config.yaml
n_layer: 8
d_model: 128
n_head: 4
n_kv_head: 4
head_dim: 32
d_mlp: 320
vocab_size: 1024
activation: "swiglu"
norm: "rmsnorm"
norm_place: "pre"
norm_eps: 1e-07
positions: "rope"
rope_base: 1020.0
rope_fraction: 0.5
qk_norm: true
attn_scale: 0.213
bias: "none"
tie_embeddings: false
parallel_block: false
extras: ["local attention windows", "attention sinks", "value embeddings", "hashed n-gram embeddings", "a smear gate", "an embedding shortcut", "learned residual scales", "capped logits"]
init: "normal"
init_std_qkv: 0.0442
init_std_o: 0.0
init_std_up: 0.0442
init_std_down: 0.0
optimizer: "adamw"
lr: 0.00264
beta1: 0.9
beta2: 0.98
weight_decay: 0.044
lr_head: 0.00658
warmup_steps: 204
schedule: "wsd"
decay_fraction: 0.747
decay_shape: "sqrt"
final_lr_fraction: 0.05
batch_tokens: [8192, 16384, 24576]
seq_len: 512
doc_mask: true
train_tokens: 120200000
steps: 7626
dataset: "wikipedia_en"
Each number is 128 + 32 x the weight over its row's rms, rounded and kept within 0 to 255. Layers, rows and columns count from 0. Numbers have three digits each. The size before them is the row's rms in percent of the matrix's.

# layer 4 MLP gate, 320x128, rms 0.174, rows 109-217, columns 0-127
099:107133118058132193170137100067162131157129150189167096125156111117079119105130193125145114116109118199161137170116124140122090118155191104074141192111094124143169086131137120067161132131157109120073118144144160194140127141112100101125109105154159115111172165136098093079106173120171112113129098217175137103110139140127141085094081137084106114131185103172117166068188130147113121111147
088:089137087132091129091120151100110121087152128146091136086187057148166087121094116172111096162093177148160170079117157093072121124155113147131125131146108144117122125171149176077147076100168125127150122114144142131134147131189120131107153083205092108093086108090083117189057146169123064123142153109155137115153061181113171140108106134133179116135066195110162123069101126130092145142139
105:115188151113122156103155087173134186167099088124192111144134168124109116145153146177096120100100095177119071107142116141187109146101082130149099179094127095127123178120109154045079137081131161142133169118112141108181153129178117160141102090130124124147116055137141138121125124229156065163121115108109179150150107166133157150103109087135161130131134137105175180082117187142175142122076
097:109157088131126092146092118140133122160098113138173083145145088191118133095183082128145087124148077110129159114092140151102140099127091171143092103124135163142128186156133130191183162073114155105160163146090139129138099126162077113133123132153205072186131125158188156169201157110140075144100139151156127114110131109140077121181098072073096111153102142050131106132155151112104184164084
099:122151181051138143157151120120137181094118077101084175084156113104113146054141133126150162117126164171087221154111112167126118104098118142132118142122074169081092177139129114138149115157133137097076109156109167142116130121152125070085095156167118130132107190170116182128098121086085108133135146185171127082103182177145130103111071160085142142101147172076111131078160123092149129177107
091:129123161093132140185172118078102172116113166092096118162081164111119161125133111124104144156162174139169155138138172125155084155123178115112105153109072132115130156118106173060185116099135135140132099166104120179119083158108101123156159109155169161148157172112095108115102176141144151115146151152151069106197129081160086185170172067099175121136202163167122146135134205083157098084110
088:080183117113121060147106155126139104107160111148189141101122129115128155163106153213152060095101159170155122140109156068113137090109130129126165122159162134158187151132159121092113055115103113133172105109060105141106125123084121087073112166121113122102144135172162107137103121180071081156141190167125166101177192147161125114126161082127140107128143178050144171122103128144078137150132
104:125171082127110159215152090139101110142135128139122057101081137134073150136113112138089183124131105196152140156224159117153166155073136133144132121129079159105173130083092092111121135075057128122120157162130168082140120169135175102190131077133130058139108119140100149166088186078145137080080142106128101113115116137114097144088179131126148135094145132083164129150140155112126161176126
105:107114138052029141158101114097117098136122137110125129136173128116138171119148121201164091136118090122131206147132147093133155156137123091073113142097126126170115144140037128157160123167163189151107095172137152149136147037166136118164115119169126149158126123116104126154085137117109170102156180146180126094058166102123092091108045168151134111109133166076114164126124147113153118102107
098:099133111095110172156117138118108139125158114100165098061139121139133117131156099221140095081136055159136129159129106078140177185133115145112181164113102108125146076155192177063070130140172143140105116149112148178144078113090097106152152127069126159187071123177073085078086161129157119139122118170183120097135112154094112120124117114098115165125185134095144147106160154166182150132138
098:166187113139145158189190081118168140193107118127141124065079149125161078129096056121161138144130124144093129101193145112180172134125103073172161090145086155072162107096122140098127120159092159134095151138064143131131098129130152126179166075122140070114103113144097183118138109160172158090115134109115089135068110087133091170142158136110131157113203108132169154138122104098153186114123
102:153104138115052125155134096069110104113086096130118155123144137120165130129179159099150132109149144140136140144086081123157161123167162140093127174117126085182099175189141133141106114147129095084093112138124122084169182153156127079131108124101098171183080115051094169137162103216186136137148102144125108098138127206141096153147107114110080151146189082073126132100157131137177176173087
107:092140107127121113152095087118104169091124164120166145140085168208127139165104113137117090129131189142096132119158163109211141152163138108169121095150133098077124113096181124082067147100134136056127163182086091086153165101095095107137215145096133147137112103153109140094177162113159138091149143120102111129135162137105082129149140111126200146113184162043108192104165133098127130116149
098:110155149153109170121106060088075070141133171124127171096167128115056099141179119169101095113048067139176216131098149152105115104086127098105164167130154094151093102107117115103142086109131135191142112095199143111152158127132157069099122100172154106096126135171114100164122152172130112152154138115168170109090121128110149100214152156149117124134162191141122137125094077116115114127132
095:123090084111100134116135138130140153213123151189131085148073107159092154140138119144089115177152134143132081194151110104121163112119150116123143124058156150137135151079076120151159119125149125101215127108113097077089147148143099162093192161167171159194127183100094166085095170163188134086075129137102113119174073157148091060125104120179115156150128111133151133136156134129133158159104
101:124052130126109135220148096125138146173122074217144114077107152167123162106087074118125095144154126133142056155143127135144198074143146113115130130099096081079160148142093145184131113158083138105132150114100175162141155107139158092135094122117166132135123087145153127101082111182102125113167158111138127131116101163105124092109142142070061072099155158098122146113135182084087194164129
105:084103114117171192139153136114108187132159086122120150160120077154089121155124139141154164115198109127081140132150149180092112102149171185116161085081128131124149180202146121148121147125117170131109151091092107118137198099062161068167109159118137100119103192155174130057190142119172155102096163158194179131148096134138105121154107182144121144110107156108153109162154075104143118152130
086:109160121117117163142086144147121162213109131138167104147120156156142122152119095130179077123139115161172165215184105110104133159139170093089162140075068110158155179132126139152146077089120130055112123162093133164179111175164137161164176133149103103165110140153098093061146137077155169149117093149129130073069117109097098140100115089113094111088146153157137098077118133108188113112086
101:126171094111101214111118101101111115117103142117121126140153151136122131110070161154216138143142150146180165125099161123161126143181157139132123140112164152082141209159074108180165134144132179119173105138104140130150137179097106092150106132155183108220135113172000159127111127158131090127140098138104123096127117131106092122138107139082120103104152100150106155137173140120125182147087
096:039146163141118127117139124130079130153139147080155123065176156100100095114102115147108119138148113162216095127108152095063114105089092144141130159182129104158104131168151149115127070122092143130109102075111160110099101117128093082069076136101105139160104086105163178120118119172123173093159123138126198098138118154160118156142117090063152095136116148031126103124093160096099117142062
094:137189177113102139195120104128090235133062097172137165128128177134130143164148095108144106150128050149103142120117165111161033124117174161153153206110153150137176163136115151144165122101115145124159115111146151141136158090101153136109143166115177128164140127162147154134068120065068114101133146120191166110093093075153116085120174144125129140119131143169109163091127143146084148108124
098:143113160100099119140133132138125174113113115132147109104091103117103161145164094151085134116146064170121100163174144149128163101104139120114152146063153150118178120128141183124174149082070105123101159150136161117152200091105153186176095157123170142154100114146113144112159090113099213169123141118098073053182131142138091159113169105152138066037166109161121099146096112069138156104083
093:084125133139151158130115086087105138037104210101129143147147159150151127111129190159100174124156109106111218135119143104179114115081111157142134081172230152116148138108106143094109091107117073103146117105068137146147155057154126114057140162162140117070108095125093117137140189104119089143114136132145149119136117085098133167170143129103181103114089184151135168112126142171102106110123
099:120161091055125197069148128151136054157135091154105134120131122109097163130134094103133114104136080133130131172162132077122192135135057169105110190152089077094108172084111128088147104153145108054112102101117144182165106128123154145158127140124140107145082107154143057127131064201161161133164133106134110103141042160133142108151127099111089125133119156108134134152162199093128170146134
106:109167103089142142183119144156117117168072127117096078110155093172107074183060150119130122164122079216113168108146177097107133121151110192185159138138121200091156160068132138177127085136069168099145112124132133173116162146095141126060168165157163119147127150132153177132150156140123127122098132148122166133154132108159075095136136187070108116087086148097150076100114142123144102102101
110:096167142126196168133151125136096175084167095097150184081144132081172069122079132184149123130078156113118145089155181152107124079113135152117108144135141083132146112180148144118118101155118076153131109056104127099094136139118043071083166127144118121079160132081128091174161156166060096130136116135149181102126115147127097108176138107058095116148128152050135136132085152108101126130163
100:067137097186166181116124104171117154140139109119100115131103176173071162110098094142117157158079147123132081103132138065141194142153170113105144134117092092092133069114143121077157131125142113188131100164077114116168152070140137116092107170115135128184142112180121157102132141201153091149099162128124112113160126103074104156146149113110159119146215116074148156168117225129121158135092
112:086134127100127162157135108119057090166151137171127111149131072106115161128044164135133089135160084143081100134126152128125180127133184158135162084100109163148184163112134149118108117105091146123140135106129134095143129132076116105121145132121177068136109103090117135164118100131078103164076058185172178126108122078144038099175124140139090097035123164098151117190123129163154095143140
103:092178119106130157122196129061118164113099132148151100058100129095179133194106133117173129100119144206147161130143110123061128141090099093106151150168133098128099158123145129133088084086111192067081101118114160133169134094104112145092163172119125125165138104185079129115096068142114179119181153120144146098151132148186116100153137131134169104098196132115107183177121173130175148137094
109:094109069111124129219140097069123151160135079144124175134182108106169153134101164189141094139140052135130164042116114135157095159123179166157155119158141100163110099126101123084076078084117139139119125120068091090109183091164120111070152114152118109140124141098154108118128139148148100142193118142157196101114118115130091066130139109125144111129147154115158179153117128089104082199145
089:130189172107185122173080163099076142143124059131121137069105140072154182145075097117105136120100173093122156165136141110118127167146167148087154142125104106138138121134158238143113104086144184110163165138126123206103143134096112116168144128074133119112146167146085077088122118137117193132166128134133114108137172147155151089164171121163128079108137110160157122146125194105192163102116
103:091095112120136102129102087141113126107140136098108146159130107211151101146180119167142131135112141137163136147088122133130127147147137079096112203122172148134081109109246175092092170143157139165119036132090143095141188145080071066075134105146089156123118135117153102129166090152149202105115138094135173123164149139123096092149104104125172122156164108071161119141163118099093099135159
099:138131126122149104171123120127126102088113076162130122147156133090104147061079134137133120086188111123226200142130128084064101160123144143146190123172115140108140110178109167114210152102162136118130160116127193159104140098099072146167174170111122164133145092167130106123145111178158111154178139125163226123099187162147106126131123132127157073154150142171123099120105137109122165166162
112:144159109081081133157112112138134147156124126157170138068091123110152183094118150199144162111216113116061118142151134100174103156097110093073155172138132154129094219142074183108104170135107142101102156153131134086151125154142121160164114107168137149149082185111109159131123134158147150110213058132130110167114110168146142163099110102159164100112121200082100136136132109127124139083086
109:151163123140151115202159089096113178140101124170111104092120088165148182185149150133096153121091159091117169125116171184118154151093110149131151150133145196164172116154153093139085125113126124149167135117046098123117127154164114075125131131111166077113104162179140137124140152152128129137084102159183108126158091148146110085200109139116157097126134165182164217101154187111064107184118
101:157077179124148096145161084141157110150022127140221135107107094123162138144119108125124135089100116062191144161130124118135145098102111110144182157092161182102132112165095091165140110089129139090087145171131099125108175105164166099163147138101097116093140208176156170073122098125165169105106119097161124127165115123124156068058126149101150101073131153169121131146157158147117127139091
100:064179133121189091151133082157125144116162127111139109148093164101109167094080054170129142081121127151111121209196166121091111193120151099094130155125173154137163127151203153148141170095086097082086116147109141111083150162090113124121161162170117095118106140117089086120200120124103158169185113115122054123129123172147174086093119158087167134120112167105101115142153102126115133153124
099:135116144106061117133150120159145153155050123140160111101080102112086115163133149137118092157162114111171122172118145097134167163127192156090112121109113080117161146099159132109126129196148127092202118175076150126107126129112142028129123166112121144171136152140124161160102162110145103034051114112112121107061101116143120163206125071127137114137147093155083120130074111113163130131075
098:175116128108130119138078113128098173115117089181071117104080122167187114154170121103131115178131208103096145140141153165091072122178102093071131161127143200082079117125156127083098120141118094091089120106080127112132103131096086077154127133148181094116100155138163160110159117122197128085167054167174204113119105122134096119168081136114121114115064136105144115165137135094138107128102
101:168121137116177158170144127147080121099111174103162096093107097115111175129109126141132096117152095047117156146138137132127094100157146166112130126159127104147190086111144119120111135114113164143104165076095072139113181133143175155087161133152109129166125123113171186065048143130161048143197165140144155110117086128132072129149106105106124205116124191072063090123095112119092160120085
095:138148131104137151113129100074108095077129132108139123129110143119099110097134144255141134118092093122110132139124100164072122136157151104113127154123140123121161103138180148078163130152137208106150154225171149109156112123188146116112096136123157110171115107090127131107182151169170168156153114148152113104074114218097128086096112129142125137069101132154102168131147095140098100194101
090:154146195051134191134141047072093125168108121116122135156058091122107153078146155136163052122107147118138148145165110106163080128152140120172173118070076111100150133107140138173182147079138162102125104200095155115185184151138139117151113109103120119147091140155130126112119130128145123124154122085092187129151131125167136121101111081146194134136117144069163179090099142122108148192125
106:053135108136110111122161139067113154099127144197150122148163081135124189165146113185128139143163095110105166127181133174128151150060105127168161122138155151141176094157107154124137062136179137110169111123091163088100152108208073113139194133170134118078065139117072140067163200141185140132148131103132150122137162176154140104133088147110147140156095144128145115148120122150084159177140
109:130113070090163179160157080093130113110080143147140173126202102158123160171107177124168112158146122066174113115129139134097117137184176137133164172160174073107147072109148103124098129163159142178155098102052138114100114098168092121099216141134138122097132140160122177103112134061147124136127168108148145100146159193148130174168121129151109106142129151140139096111161124159051131169176
102:181102112101147168137117109103053183122138143085089138134078142145148104157099069106166084161122079196133167138145155160156108165181126116198068162133121154145113135131161177143124123031071120123148117116125142127121118113131079095076149129111136053180121080073137110124109172185140152098164178117147187116160116163122088136141156135117104118133163198115146146170129114099142135125119
096:117110110101163130117148050063153148126170152128096152159130137159111096138125174085098096168130062149097085136146116124167118109187087116131093170159147208137140202130187150124130168115083184072146088110132118094124170109136124162098125170120164129179124121099099093102182115168129170105134101130086106142135125162111186075149112125143144054081119132188162121116117106169082097156104
101:119097135125157127155094068095145159067167098146120126117104120134126099129112138104163121160093092183090098139112127121095098119157157193172119154136166124146112059139087141175126117096055203138149093146072140092161179129152147115081110148105134074084122057124135145140164149138114143052089181084087112109102144074100128091194107100147116163067123133106162174153113134142091109130170
095:118152165099157198138107106122065142122117140175155178148092140134124155141090180119113140111130088110137112116202156179142129122183119130163055152109114111127131128134113124101136140072137175051109146098146144134119132137093103118135126155136131152215089139072175101158137128156121099087118090101068164129091142129106071091124130080097135108120122195112153202150123071081215141104102
108:113193135131194139084121055146121093122072088054110085097117132166122147153065107137108066086100105130148102098162114109171135125111151148147126130105141128167137125172151166143133167130156134122103063123132164121148124141138111130108053114060111149147129115175049128080106173115091166129182104103156141088202128108125084090131104127083074129135147165089140198135124132128140159149081
097:084140156127105193150107107117092143100103101102074155119137091095093076086109165118198050135121155174096109080140143150093084140110141092072155166103079112145132133127148170118109076125098119124163077097087127120144124165105080121126110098097124133143137143100167116073174048130126125144116163145110197126115037114102125145145056117108157135145112161119197116163118189134114103164122
103:109160101139110164106138108141122174166086124096168150166076146143152119129133113150109039129134140151145129211140129106118140149153160099127102124088061128174102139146129154071113113164097082078154128129122137123173102139090092066098164135125072143171114158126128168149108097210189072126201153153097169060141089116098110189164141133114139170138107178123137080115151102131130165111086
110:061100088138140127128143094095166141105121086130123143096120127140142146123102136096106173152149105170123113157130141103125125205173150118158158152129157170128153101080128131119154100113106175085119164144128140103063230144099140144065157142065174114157179123184112128112151163141156192047106085072142172139095089124119174129127144187076117107107083149127160116095099099118145157161186
103:066173128117124158152147136055122150084111162133112145160114122201143099133078067132173120151150084096109122121164161139154089132115171130177101088158116101154081060081110101135149147142102191163143161069154143115124160087131137111114132061145177144180061103149138092166155131140182157145110190099104184113116105157106128157103097139096185112106149115095177171150129156141122158178137
102:105146091119154109115153083195204137206074101154153057106121106108136187134115163145130171132122102151150161140121114132151162152106145137101133161054147166083154099151105176141135135145177143123094149078093122070109114072110167119126188128116151071175148150208090102107106112088134137155133143153101085137110182180115111095089129172171178077118149112135098147119132136118133139188121
104:128142097143170135156094066059125113086112136172061124134112140172123116144096147124086070216082085139120188150174126134095131124146106169123142142134113171111131129169084112112151127143156141114132138084152096150141193112146104069084149106159197134152088149174150176152179111111120093159100097102083100109087147175135049095142133099138098094127125159146182159154168109108093073117108
096:137113110085100159140134131086064133133130060140127186089071101136110120160125139105165076139099174139135209084174159135116158174114146139159082105165130128092147128115104099153145103119121140062087093105071110094098175179081110113093103157152168046160059133134075080145148152104145149100164116095110145098164145140155126098116138094092182134131116168111112186105112120063137141158141
095:085114173088155152158107113129147112175083093160114132162163081133109076150158130117091116215153130141073128175115140140139148073182102092108103090124099188118093152158116145166118106159090121149140139103093145121141122097161108084130145194101141097141154154126083171133172162181106103068173118161144117039127130118149127127157086143069137159114129104094129100201180119127148207113141
099:156101129062151161102112066099106124098078176136111088155100119153144093107101130140168122171110081125101147144164137126139120145134092112190126207130104143120092080097133141071165137064092129146129092122076102121114152093122072118129122115134085090151055113143117080041166138146149166161097145138091105082150038127164170144141157120109162122090180154110152141133102106100106097157183
091:166157135069117166152146134155091143165119104064121095109088076186075142129093098127183102104141039087101083098152168135056110144137138091151066137120128122090098178126134146109133088119063166188134146140124095140127120097122113096080096134094125092059147123167128079079180127113106111105110160106190094126131134148126118101188128116108092109095147115092116141143131137069165120090084
103:100103115117147176090157092133084100134144139115154080067177145110114082120092105199194108116167143177157117070098162117114090102153101154083125113082100069133087084176153126101094122193075139110175102125048135104163103146090109084090139148145129154108139122126147137117079086164155118149067121102112176057108151136130116092165126114087125120127125156110176101119175112132099133190148
105:171145122091132162116093091086145128159118093121119088089064118096118172168148100116131085122152148152134099107173152140060105126150114159129153141187142134117151118102156179111147129159102134018127119142120124093170203126084099095118153140192104151160114136158131158086165109108076164110152133114135143115143099117099069168121161150082098151131171231194168132121098129143140149082089
099:065138096144116137126087071104092118105178108201055113134097170163110118148119101125115175176137094143152129129165154091098151100121092135153191126118101165137163125125125155151129129119062123074140143107152115124158189177103088094129064140163162132215072075195129127122149115134067079134144130086149190121161130097153114096120122094075094098111144175104156127146144120071130142125144
108:111084133142162091150142083145100107149130105174118083129093118170093112150141134104130157116090114148119124152138140129138106107207139130180118127134122151059125153146104149136126152134174109109100081116113127196083175082180114054148157091126155121153115115180098131054165127104173161137055129150219118141146106174171131123156089106183156046144089161168181134176143133155124130168132
094:137110110124110165129074132098093140126068074127107108111091060093198152075088136104144112180163177127180121145153117091107087116161144122166110124159122105069162124117140090065102074130136196114167125159128096133085143134171125165120145151104086136123106166116157165121181131156117091128090118120096123119187123179155121157088097152038093115119085077112168141185144155181126147131159
095:115122134108144097142095091116119131121117161148106066193157086149130165110102156192128115066169153129090102148171106114110152142128127117141095118142065091139136067154142130119130195146061178147126115129138100090132087138098087141111108138088126211169091119162116139114120158146110124161161158211136183115163148173148129188132159132152171127122186128075124131157211107175116176180144
097:039101116128100176111078082137144126176122097189142144096125134139095118110142173192113144130095075099176158148139149102112068124163122093062143157098133157082157126054091145151188137154139145136166108087101128130143126125158132081106108173153127167159080126170127094116169169113079138095097076169123139089105103128122159124137092105086089084092173124113122145214131133082125144137078
108:137140146130174114150161116104136165191109150185122117083164113157113176146125154137112099157104091106173148170182156122138131115128129146135104135095132137133227126083130199026197178072116107146155123158137112148123138121114083146093111154075095092148136131154122131097094126138136163144131062165164131151087130117175090056129075105113204109158160122112127120104134103086099158076126
089:117108180107154125160059142100119095114111080088087155141140106070104142113132120174234085105112049121133144138111129144125099172139099111125148115132089162124084125087089146094083157131134115173149144134132122164163139122107108157139151098140071166107111154128146098088092125111128149182080169102141116129132190141085131167067104107109128127076152141127190237111071141147154083144129
098:049158093096136175142106116166092102189087088157116141103202090132151107159185128106204079116181144186140146186082150127152124177080152126101098140121138125123101181108168144166110168104120159133116104082141140060143113098138161120172107073138148069121093144124062180146161076097129146120107125111115153143174106129135140109129130162103128125114094125138117168133120051083133167143120
091:097145090093167137168139073160109154129069114124121144100114078167075110136075128127107106126043094139093163144130143129087127127136166160063163114143096147115148164165124151126150171099088132125144144122136197115099120156095116152235109153086156146129063150148168130172120072128133112121120060105142182106137102126101140091146113134113092130105188165163155115107161135142040180113107
107:104136116082138195143129089130093151081114137122095115144117138180132153126151128121173068189175121130115156119121135147128159167125187119134118168134100093106120154126120170161125068110047158110135133135074100128145123183122062093114077065151128133092164085090082166135132084133170121120166130118112172124164111096111069143136160125124130133144111183152186158175157054034141128144167
095:144135131145145067098125137115093184085094090152157088122096160121112167121136156181150160217135146110151159143126162134139138176122136150162176121058125126123110115097186070067100122172150157090085196127166142110113126105066128131118130152155152125200079139136152202115141167127152136163177198140138082153104088125115077071154153089097133127126124140144126155144109149076103179102145
098:136122112089060129191129108140135097133145127119184113136127157059127152208157114111141066132157093129166122168124155101161133144093102087073124131113116083116122134076102160072159136143147078068140143094093060126137139108123208091102127180144168075116101150173114138114136177134171124056091083134126103046099155168107143116118151136109158104092071110143117086101097142123143145152146
105:088096100098140138093184089177081079146090142179133123130124149102122125126096093179106143114077097179084154115073134162105125139110112142031088096128150127166085082163163156143147181127085187119186042094157127116116126147089048103122090081090108153116125112127145138129153077121125147150090124121172141141125110132152077156133115152081174083089179151136137125164109101108127129104099
102:132166094098086161143119174172103154133120111137119108063151116095056132187192121153115086140085090186143119183125112130163099150192180081102066183108147070150169142145164178092112099073155168110163078122150131107084126071121146167132132150125131163139105107158155137162143119153124146061133133086127143109113145173111107141123126154105126146077158168163099182144162124159108164088082
108:105112101147131135131146081076150103174091139118158170157110106151089126095123150153152135114114142187203105121107158073114152099176122130094098154091130143173130078157147130119116092168082212136146083086108171081144181167089054109084147124094140111147147101121161127167033159147176158169104091102139124072097129150115143130164135086097143124125123149122183078166100157093126135177127
104:126093146152118097185125108083126114157115148153096090108106124081121169124121159126103146121123136166135103122148131089115160149094097035100136118061126142152184097115141150101136175194144077029050128153123090146094178153138090141109183145082113108131156145136135141031133126148112165093161099078141087139085106142140110074124105127116097140061102093138100178118147164140132154148161
108:081113090107139144129102125055077110094146116141132123111103106124124164151147088205128112110118111176112166168150116146092138119161112136175174218177085102138069164094088165089121074135084171137137106123132098076130181121110126150118130124119084170112091145132143160132083126188169155111184128120160194072198156128159077080106129098132171115125167157096134128148145110124063138125108
084:111143133138098115130128107180121113106165128142130129129194130129125105108058136128109147044114150093096075140154130162116162145097080166110164145050095110144151126111155151087203129063098101164127048121134133087106130181185121133075168124159187168100122118088133161095116142106119071163165135136200152151153148141144109106151093190112080108126136167098168138108159153129060121158119
101:104162163096132179157152094124101147181128172089174103132133153126099201105106119152192141168121110109131158115162121078135156188133099143034161154131108088100218133112126143097124168157092166154113115173138143108117140149141089160112188136127132069126089109158132147086137126125119107149061130169141140135138052154115101139174173072162182137146141148105166202099132153101145133158115
092:114189101137189146180150127105141126140092108092147181140133123149164097158092079117154113156162112088121102128189135168154170135147160096111142028115153121124194081143135150114135129111103122095149163137056136170191089124113144136146131126108110173085058122137126053104146160115132153114195114135156110115096120120111131083118113064111135124126190151154149133122130104171121220163178
093:072118073125120165123157105160112146128140152104150115142134091117179106129102090146111163140118043138139185045115112114082109095155133180171151120093106096129152118113178160133119058091079141108182094114072124097141117164115134104072206208117090113121119140077133154166115133132158144092180121142082143101162123158108145133141137153073168194153149142056094097137155116148104139117138
112:080148173137128103106151101154089169121065137120181165054095124119131130141120105145096184199125118133059152179151138131143168186135094157091068127099157147148175089148111129125132128127122169131190133128073168083123119144125121121127149139134138164141147084170103165124150098159176211092134184126130115111176093174154173142151095112167148120160130121139163224117107080135093140125097
092:127159095097155194232161129119114120130095125135098151130133130128128215106131105108160152117083123127125158051150160156164098097156073125098106160154152131147110116142126106116138082159131155074146122168162114158133153155104136166121095125074159170151133157104160086168143109114175100181091141070170130098183142140129141155158120120064127180097132171165184134085140095089160096195167
097:161184203099128102147185123125132186083133164079116110108144137113166170135113119137137120086162115119122129064167199200076153142105108103107159102095071074135165148137087136146109181153077133110108162105093128173115088170102110105118134094120184155080178144141146076157116131105140166074124111139206130128157114136150119080135143158105156106127071090118139125159168173098097154175123
108:102089107115175139153117078062094085143138106087116153104164122131194123189092126134108173103102119156082150179124150140152109147176090159146077141168148131076208154107140166160085111141109140101197091114135132117149134137165138110138122146124128116169119104079078126109169142164146115115146112035097135099147090131125127125132114091086126101150149150130186194082100048077088137088098
090:097177101144135120108084108127146137109156174071084072149139109199076146088112163179117089133153063152072118129135201160111125118137180107129177103066132167075151150112143155038138111094138141107115130104135100114091166089083141150114077128177155102187153086113079099066099156043140132088111144118135125140108150140097162121135101144151108135108136153124146194119150128150109125147146
095:115164050075126111212106090147160136124153141115102069174115097089123118101152078179104155090133088113114102166166176145141141110104119133146141105046129101095173088183125153149124118128084169148111124182141053089131147144126144090119187176157186136141122093133118096092087108136151125151107144171155128128163160118113138104118152103167129093055129079123060150160112125120119183111093
092:097167115143118156140159089153134130119142157131143142058124116091146165068162108139114090131169111096118174180115136134144182132115133086086077144098139110114181104194066102143141122135127119161140099082145136108106099177163131121075188109123133139106121125129147088147152102104093155117170009122163162117145142094085056102154131111118165120114109173166072108093157119073049103162153
105:071079111156133164142093084138131052106110164115133080128160068128120138087097154145145108103091168134120150132136144185118121077170117195164157090137113111118123131205123160162113094076107123131123156130127060110129139085126070092067123131114144150151143130111164130086157123146114095109126163149182094085096130139096137162165151119130159089108164185161124157196215146096074157133077
095:084177156081048112181151156186090136141089194103165090104157149092110147172075109104139138087108106132155076083160152117135105151106103082124137137088144138139163128127111126104150153104138192155098095081115154165138119121135090131135159160118109089145057128099088111154151115120119220102105121130189084148177127139158084078133128121154138135136099100086056171105120106072139152085149
098:126164141130150170139141152144076115079152119096078136084149081156139125130176109082179124153172142102132166066130138160164099098157124131134105136123191123103179113168090162096113106128097123142102118146115164054160118152182068131170106154123221058167105124064156158135167134125116140120098150148092088128152151154130073134125180216119071114065117128104143127118115149151149122151086
104:096119121109136187139061089119122158126060172075134106110118118126123151175131093087093112119130122118108098100123168139138121087103139150119075145062187092101159104086099129087109137146080186109099095088153073072131154124144144069017211095080151150128129090148117125148087115107126131097103149101144130087098132108144128094150173063062115125094119110110116161123160137114118162099114
094:227145118156115115149110139092102113164039133107136102104133072133208162131137143111148140128129116119100130162181160091118128147162145126155096146133166122046125108076122069145136127139090107105192104104178090108104117096155127104112103156165128117165141176138127088143174132123109159082145141120157128069128087106087092122170113154083117126113157130105163185220147173090173140081116
096:123122127141127164151162090138145104171135081130108115120083131135091138069127146127159107116130084099119069106163086101148167168182120151103164107137136117134088133174134096115151096143093119128124147121067092162109216092108151133052142210148137092154119173109138182127123074136147088069133086084096187088148072140091112101111144149144194105128121195127163140047160131125154124148104
099:080153126087061114167132103130104079147091104149136166118083138116159131133145135142109095173074161112115153092100177102126109084145063129076128178134106155161150164103107138135100162151115129145152160151174148094129089136098125069143175124140129097182141126123133122170094191136093079133088112162143089102234136152150119149115166090153115115146207148076131102128094153041134129164084
095:097078139157152103113133088132122154135043120100103135083082097060134138098122131117086171088033113112119163093095141095102128106139112134148087114133130093153120123123136145110105131116087129105120119081165180137124190162168101111077102179111204098129078136062201120163073117148142138143195069129110151123094108161134123175173157137127138102165125169100149119153111137118125143208122
102:115126149113123122168106079076124088139067117142173063136132160150160163174102140129082115190097112126082150138141054121154146174097137197141167135076103109130118139203151144101115120055115157127144075132078095105124149120153171173122112172152138115153091109079119176127141108155163139174156070154165073092126119154113151136198148112090143100133157134174160148157167139158061111129107
089:103149143074065114158115143151150127129141061097100051118108135086073133169077107115133109104133117139148150166118133133112137140109101096088172134133093101164169142146165172101187144133100147118130066125156193127145134105101072140130188141057107118131162063133131127099126119114078161094128148089114096079128189208072148108123178132116123205107164112140137137129156160070083107152146
112:066171131086139057174113062100103146114149102120105145095091135096150205126063181161142128186120117160165146182113149134115123197116140128113156095063124167152108130103048148069153118139126100147170114131098108094044206167111134089172106125096159162134159118148101141150154120148157088156114122116143100119115151145092163118163154112092128131078152117111176129135060124121138126123134
098:101143111099095124149151121127146134174109102164137091143097138173098111144184129119089152184137093138148147141231150088193101095147101083152096168110140133079133167089122112186089099104150102149180069177089131099089143123160121137106149158145077179127149156145177176120171133147083148108107105115113124123224100141129143119105117153073146124132151188112117165147183158076154184124116
105:112141107105147162144136102102107179107146138141122173127127135087165211207134178132129124109143084185188155115161156108119133096146165174155116179130135072129088095101107121127103075140116084109106142125108137085090177106048152073099149144145147115131087084039097114168139154130157134134133091119153202110142146156122084110124134124099169190130069142095157140109082082153126129183148
109:064080162152154167108071114131079157093076096115168118061111147084133092104127172142114120173141150152102098155132119136189121088135115171137137128131129124166134056092120064122113146108146137065128128141054058135162141166141129102132146104094105144107126119115149175093151166181102122121112098140121142116086097106153161083116058133177154095110088203124192119145170092091152130087160
095:053138157117093152118141128113133102150078142153176072078149105113123150159156088110111160102153136128196177079173142142118075102134093077144128142107129069191133102141136152129149106167157107147114091123149089086109127092151103104063103161107132126157111139167129157140160099139075057092175112196200086076100118137169110156134140183061129095116150100117087163147153173142131164140138
099:132176051103132140188152085154155151100065120108049112178116136139149151158066112127110141155162116100154152144169140162139143166118193202134137107096099183142113142100115137048176093124162122083127147182116133067067149141112125147128148132114153144135110117120126187105151126132155121151130108135110189114135143186124094138116152184132173104119203090131130168095156172147181145085142
105:141117129128178193146132099100136081112093155159160148154137115177083095128121145132194063164122058123123153092156141107159145115201164150196132167056066135101141150103114129120103118131132175095158165174100069125176169081143116082165133179138165070150113150089088160096171150075139111115102172116134116127137056136130133132117125095167098141116157099150198152115123130128101100147137
106:131108183121202114173166101103103183112033147097090140130135062117169080139098163159123097188123119157124150086091126130142103097136139161117162137124136161113085144101179127116086069140123206150162178149129065137120147126108120112094160129161118132153150098127080139111130130114137075077154098103169176108211078153163126129146188099111134125118130063103134141093099088135083123131139
103:093150077102127155150083126161121166169121103153137116058157132127095085086129124142144151068146158171085122107114156203107069149139056100119119100077166157122177192161125122113149139120139152148159197112087137126080106109133167107116094125165080116178058125110083085165180138095171143148141151141149158101199100122155091120096161158102111122077119100094145191121137106108143092121154
098:093182093110033105107094100128135114181084106183169109102093115119138099103119093102183105116117094144103144124177104126103086120157145100140119143090126194142096117102144125107108143035072137119176066105113135157126139114142072122092135091153158059145127067107103119143144128060069126099120109098081123119103118131122147139121109096070195125119100128110189151118153189104113146090150